config.toml
rope_base = 18600.0
rope_fraction = 1.0
attn_scale = 0.125
lr = 0.00593
Each number is 128 + 24 x the weight over the matrix's rms, rounded and kept within 0 to 255. Layers, rows and columns count from 0. Numbers have three digits each.

# q: layer 10 attention query, 448x448, rms 0.0287, rows 30-36,94-100,158-164,222-228,285-291,349-355,413-419, columns 224-335
# k: layer 10 attention key, 64x448, rms 0.0294, rows 29-35, columns 224-335
q285:164133159108132115072142135092137112133083135151152090129103135115094164174108158111113097121119106098143168153184123111107136160162071139147136130165134100094122106127117130131056093146160130137151118142143134139127103120113103121136120116140111108091140138138129108143174092124135129135106128095121118132131129119139114122153145132115
q349:164134150113125114093116142143147084142048156119156087148102149145113134169119140103129101124120106071144176144149091106096123185133098165168118129136119118106166100124119127133067106171148132111090161142159138162123120125073054133107125122108137098062129088139084112152152099124115146122111112118124162085139122070124124126117122143117
q413:129117137120140092101068110136142192135052108137140140118086140149150067155116185117087085164093104081128138154207114134127162155074130149113104171123163131082166130127193112120066161172155138153144126115113128121070123058083137171103135153091125147067176116141119143150155069093099173156122087130145108091144082122121109129172144143073
k29:131098141138100145105127116146108126112138123102146121051147129106172129140127135134135108104123136133099115100129128117122118110119148142129135132103107117130097116131136109095117155098177155136129096115121095137166130139127126127090114126086095130176154098141156109170106090141140109154136149114114119129134115148142142160105123116116
q30:113134159103129136128161125118089127127174114135124125150167123114122143083122102104110122162150131113152101114102126120112132169150137132168114128129114138169106139137120144144149122133135144120143113094108121131116168118152110147101117123142148139174103156103113114144116136135123120162161148125112115134117161074106153157117139123123
q94:099140102157111104102159128133093161171152115125089135113130106143123138121074133092084128166116087169128103100145117148142145124113127101147097087127083093118132122157102136143166163108152127129148106128102113129146148142103096159119128095158090135106141121092140112155092118114156088167176113125139152140146067143057135161143128127120
q158:089127135138114126162138108129136121149133141142137115147129114138148096150142178150135107125105153130095080137129133111130142113142118118124114121137152143153109120121164104170104157149126123134144136125089105177093141120172135136109117141155133117168129122111149098123098139095109121155121108104122109076134128095140136084118131139087
q222:092152136147124162103147144118170112124154114103100127100132144135154121096135152107128098106119114133147122124122096083146124142117144126105121105121139151121086098140132133166134122115134126127112122172161112118139120096120112112128098108188117139148125085132127146136107115101094075154127121106172155132097125117143145160117113125127
q286:124121131114120109084193146121091167139155107136132116146153135111120083124155156144152115135104124152127110122113142142125130164145121126137120105122095138109139136131150137163153113157142133158123156126125105193122154089165144133106126111144160120142142155148154130141128133131140110162122116121129086146140151108111158163094119099075
q350:105117101156141120098140185083107135103147125118137164191153139141145116153148126152123128107138125145113104154118150168121145183176102107103094098082122161135138115146104166126114123125122156145132141151115126189152144127145124130122136091092197183162136156121143150144113132131161148119082130124145084101157139137061157124115105111075
q414:144129148164094103109168135095109140132117100167147110122113094126119113079133117132081138124132132085151083160124127144180122120140144125133148093149128138133170113190103144178102121107171133129125114116127085168130126132132094096100103088077146107099128127102116116121180139124123103158120120122157104129126144147122146100137149095096
k30:125097134161128150129136125137129161143115104141136123125118134155145103118122182138058103133123149159099112117146111106095129133102152145129152110155112125140107143109129143135135173145135109097125111111116138092128120100101125094139128155115096133100138115148128146147123124146121124106170105114117170161148141124124116074164123167124
q31:082125152148124134170117095106098098176133116113128153154153114121143184120114113140136168154120130157157156123101106145140129120152101136146158136126115131136098088115127118128103079111134107172099158129118115113152138165126152139155131120111114141103080130131146119108100145126146103134138127163163098157160168057148092098127127132181
q95:087114140146149121157086141146103128180109134081139157195173142124111109108150092095137116103143131200109114145081116098110094148136106115177124115098106115105128121094094098127130097135106124072119174108110099133147137129125112167132159102102136143082119146151141133138114113137148144134135139121131096113152123125131158158151145100138
q159:167131120102151089133117164116121116108134148122144167126132115138124116089121155121130105152123124109166144137117126087119133136114109121099104128153120106160162159126139115132115076181169113117147135123142131091118134158124140111120126098145107137112122138115104089099144126117112115124181113151167118104115128118164093112106148112156
q223:118141182113100125131090149140113112153069123122104100134185134140151104138128124117164156121100153108136136129125165182091139112121145113110133141116130131163096139143119166155133157095136117130126129111178136151147102125108152093118120095148109136139138126110150139135086150139151174137166115166111137098133138087169128107094147150122
q287:152112127120140129181107170105094108123146154132103147105128122133127138113117115112136121108139139120138143119127124127145145149121129156147139150146111102158163123124110104092098092115142117151105141120126095086080094178157125156141120099120121150149100150120107134109119122142126138093157117148161103086102151134145131109133134105156
q351:118116121092126146175095148142127099123154149164100139117158117146131152116148075097148112131113160153139171136128128151135126123129132145119144126163124092134123112106123092139093106106152121156134138128054111085123130206145148160148116060168129106172101151137118152090106149115116112143133088172157103147135136122189110134136176108206
q415:099181162118149122218130142124142133102095162141130133104136178137111144100176095107142155081137122148147176109152121140094138081139104121118122139127157126180139117144103156129108046121092115088132115085110139101154101152107113100136136129123111139140107112115122121110162150132144132166152087150171117098129158104138081127132091149158
k31:118106131156103093132178113120104151154167126138111079123109139108106097133127117157118076130127106114138102111118103122130111087109140142145105097147095084080111144126164134100149129154121113130102149149121118146127112072097096140169150116103125122165153130170179083178134119137204118116118121114120151147080146180080092159112145104108
q32:135150163120099157130120151135153116126094131086143147137148132104062136146127145136116140145103149171155127090133133114084112102134121124124138140111159135117138096095149116127141134153153095125127112084114162105124161131148099128119160144150117151134124137134114082121157145127120127116125164106109112146113123092136143130097109149128
q96:104176083105156127147141112126162140171130139096140120116135151102132131124087129111131179149148202167183129160128105114108103189169167125144149127142147097109172126086123071127120110137156071154130114140110165154140110124098137150114159157080163126160153066159114110149092114142131113112133105146092135158104092115142104094131167109136
q160:130153116108129133109108124089105096168126133129168127132135132141118098120141131121139154122113122140123144135134101106148144132158118143125144180111104105132131115123124139087096111120153107138116125136140126162156189148109136141145143099121106160108100102136119088108113122139139161145091161113090112143146135093130125120150100143133
q224:121082115110149152099153125123116139103171101114130089103134125202154077097106170166126110172156137132094106153105094127162111145098111111155107151141126113157160124130122173154119177119090151104153109112139135160130188086109127124136110130129128113162148130132173146126186106145125156112107181094108150145124122123129094138104177141099
q288:088131139118128134100114134125152152161141122088161130098177099114132115141123124129118108148109132135161104120138132137126145133117114136102139168061123146145153111137132124140109099126122115114131153114103142166104171138122137129157154142158106156108122143128107069156133127131128107082097182115127144109128063121108116110113096130113
q352:075124119116102179106106181155118158155098162088135101156149146139120115125101144116130136119165136163147109078066133128149137156160152100147179162110111136131170098122131157174099141149123074123138110114147153146087126177097105158191163148101126179110141136142105076122079108140154151109138191115105157092117131130116124071107120084152
q416:120106131131191116106151136128104132138099122129136109109123123117159118086122124125107143147129122129170112095125142104163149156165108106098137160111090139125122138139100100107104093145171096160130145111145110144127102106131100143178125090110107155149135136107177091141100146108197149119130108116063121124130144119117099084149148123097
k32:097141128088146128175099187111115120087150101182128133155129162120133086155158113130125123058152168151125123115100143119094117149092124120140144113122145125081178144113087156165097138114089120098150132109086090157106132138134131149161175148136136085072125125110136095113156195127160128120111143132113120123156065164169124144112161097106
q33:141132150167120119139164116136152135119122134172152117158144115115125152170119113084108144126116100107121127150109088130137109110108119112101133106122181120104099096136167097087142111131117124128158106136114175128141127100141102059086144118136154149092141166135114151130110110146137193166114074143150132149140137108139144099129118149128
q97:125071143187094146132146139153217126143113163156138148144159094144181125155081100133163146090156138133102136092087066141126120099133174136129140089085148112140084089112141119075128053178154107138110065147112127148151135097127058080084148171132145140185101096129098144112129124144143146153129056136146107141148122090128102136131110168095
q161:117132119134074153140112134155127142141118141133104108134108082125138115145149110104156153126134095137129126137153134145149134107116169096095138110103168124105108105163142118118129135084104134154132142155110096090093121154131112173103137100124148168121105127131120149109090130153170151165092142115127149125114147122164100083149091151125
q225:115112142136112117104079083098132097151145111111143110144132110103156120131128155171134152151117087124124129151116131141148138132117130123101125084194108150126090119126118157092122081121170129081109113115103163119116153136187147131112152132127160123119168142078127115139103128099188113113156074087108131115114117141146126084158092101121
q289:145106145174108153103138141153150157137131133149113128104124081099137130144130117090136136144115134156119144104104105116190151142116124129084121118108177120101142114128137107122113116132128146126109082169132133131145129081135128093067139113131136105122121117141145136122158147171103176148097108144126128151105160136143107079119129118110
q353:116129139179122159110148122147160130174124149106142122115141101123143124158132135107146135138140081168118159092134116104148148100131139108111118115095182116119178126149158145088101137135101152156112099149102137137151132088141103117084147115123159172101104081123126129120124110153147135176090137107155114164116129138112120117150101148114
q417:126117150146128150142136103189179084179142150132164166172155133114185155127116090100131126131137088102146143100108129163124151104108173175110159092111189064087143140200121113099115056141193128100147112159106172111155124154116057099122192141099141125149141129133155156122120138131131148205120079120172128128128139127094127115162140163133
k33:105115096115103139127101121146114140114142141077152114107126159105162132160157112157118165181168133145137110120129086093121114113140143102106131161131124097150126148147139117116179148140149089141124144132144128140135145119143157129177163126122130116143171143115182099126132141173101095116124138127097107163122146133132127121113138118111
q34:121144145103138098150102139139098064085098128124141104131135121143087134139122117110131190106134130167132124101143150143113148107094150117111138138132132156128142132121094155124138126097129108104067109126126145134166109157142137086160084128112099157105126126144118110115111142180187122163164155109126172128104117145172124086120167124155
q98:094138173121143138143108129112120039090145164101086112093105108148123133131183096115144171071163123187069156090114183166068160145131115070120139140158114131124125150081109152109137110117093100092054138097056094135137154157188158162114060077091116152098072163205088086071116165145158158111166153094160123131160176148151123136096135100107
q162:097109152141136142139146110127130102126161095130133152157122117152106168134112099170103156124131152145106113103086099118141139127125115107149138143124112133105118107119134116110126159094132151143112121135139129170115107132110120150102102131120089105141116148137122097103102086136131165147134132125130144149115134135092113133140101154107
q226:125117117090191140110127131125150101147123131124113147142158139166143155139137116119152137119116133153138128127149129131060123132176115135133131130094080135123140112115146117132104105139108163147143120132126146122133136118156139150086164083145156150108070156137163157127107157128134163144156138138133132129124124118130136135125135120170
q290:112145134154137140102077111160130082118143110070135134141130137134098131129102086110115152145121160142109119156085117132129131100163123071097111111145151152100125127102121136125096150139073115116129126169091110135147166163140156129115087093103098138087120130166104130102106143173187137112147145146114118157112155155149144157135122139132
q354:117144140123161124136106138128125080137163100126128162134145151146104163131114091100115150122095139147100101086123132132136133116124128098124102089130106195128127098072111136135133151124108130123117127174131126161151152085151147119108082092132133136093095147146068111102085114181138180096130136131122131150151143121143143145101138141108
q418:129122110162132134091127144125140084119129138101157128097096167135141166106080066105137129120122171124094147104107134154109151140127132113136161121123130101163125116028087124083141106140130158105151092130080175165121091138132168152136103106161124153181120165152147143102102099151146110136115167157144114154126143107175113102110143087100
k34:116093162113141141045184181144132105083126164120152117120121102144124154110152105090134094107131150158095107120096119160069133114155106072131123132145112121130175164062099150153089107120115132150130165128086093177144153165128123139099159094117095123093093150166107177122144167115134142115124112141150104149197142111155153119149148159124
q35:121113120155129109135169112127194122126126112120164160139121122112141162126123151146165131148106104123097159101177138091148118142133130140120138131122110090156093092135151105127122148141146152121138139157114130125138153142116098153131139101144172167141143091095101158118145129121110101175121155163132123112102123116152172120099132134090
q99:123088172147074127165100110131162165118100085107155159151140174122159143192169176136082141150089055110100135128139139124110161119129150192069053099143091134164159108139168088124139150137176168145153089133096133113135153094132089106096133143169164167144139123092072120137094096106112160130145080202184177116090102103120149168120124147121
q163:119134147136145193108141144133125123130175114154151163134106141108126170113080132119145119148121147123090188138140151094130155124088114148150131131163138162144106131139138127190131109154172121112144124126119115169134121089144116123106125134086156130138130127117174084131124113119121156156138145120135106119131134143108157110103144081117
q227:106137108148128131062126130117125175145106162135142150157119152136139125182119156136151093119134086101149133153134179152125106134151113135109081168155129127110112108131164165128100175129135122104130151143121150091161113129088123100168125099110155127118134069180199155109103125144113113107082103121173145102217116102102132175114141118165
q291:120110120122119140139134063127118152126123155119126129128142161131179119132100170104148117140088105100157138126126141108175167117141128164116117113112132137144085142134139100154152109118147135149129090149101153137109085077095083135163139125101175139145149121128139118127114047110098150137106151166146147109119134121119147137125142133137
q355:120113133127118182132126108134112131132106117155116162134141171152159159152119170132114098143087089083134135167141167136117125126121104181124119120120134104118118117142145082152172086149160141210127088176144140151147133092107102133158172132143157146137168118103123151164114142135093157150081150172110103092148101119144170173136177122122
q419:142150145135119087109158136136150128136120147138155136171162156125174170162085171097112128129084150049125177133132137097140131128118122149063122129149142118133157138139135096148113132166126181121141162148153152175126088122111075114140101138100138092124136128124117143129140146116043146191089112151162128103094128141109136137131114185085
k35:129116146082117119127090125127118104169133124123150121133170104148128093074133189100154115116102130131129149130155160121128159150135126135105119126136100079140154169183122093109139154094140151127094176155077120125160111140177118120084106081123154141099079140149107109112113168100162136108169164138148158138117108156130095149093124112123
q36:112104109101120140163131122122167094138145143091146097134113110122154095121142134114126165085148142157145126093106138110146110146149141129120124156113080137124156167108131117136143133120103120108120105130160135133116117124138127112143103114131110147127106082152167117140152132169118107090138124133109117170141162128147095121154104157135
q100:118083136131151127138119103143147098069148105125140127125096124119104089110154136101097131151155155117099145110127138083087126088125133154102115122112091130171157180115122149110159131143098149130128105100130159124116148110153140094125109139141113156117092148166141140100154134153130148153169127134133148153163174152145115104103105126096
q164:107120116084182127129118129166134129108140141131150139110095117126125109127113151127111077110134092174104151082130112139151160128134136126119143157140103122147120147142132159160124129120104123130117084116144132160137114121141137111143125139100101129142098113122152134132137136151106106123138150117159183177114114152121127140123142113128
q228:066140117150088159127072126130139182111106164116121126120128154075144107157136126114119165123178086178146143136115112098136116104142124122134127148126119124108118135120104104136180146074135122145149153125071129156144141142109151129146142161128145151116140106072119124116127145168120136123145093140122125139164109145117145132159128110114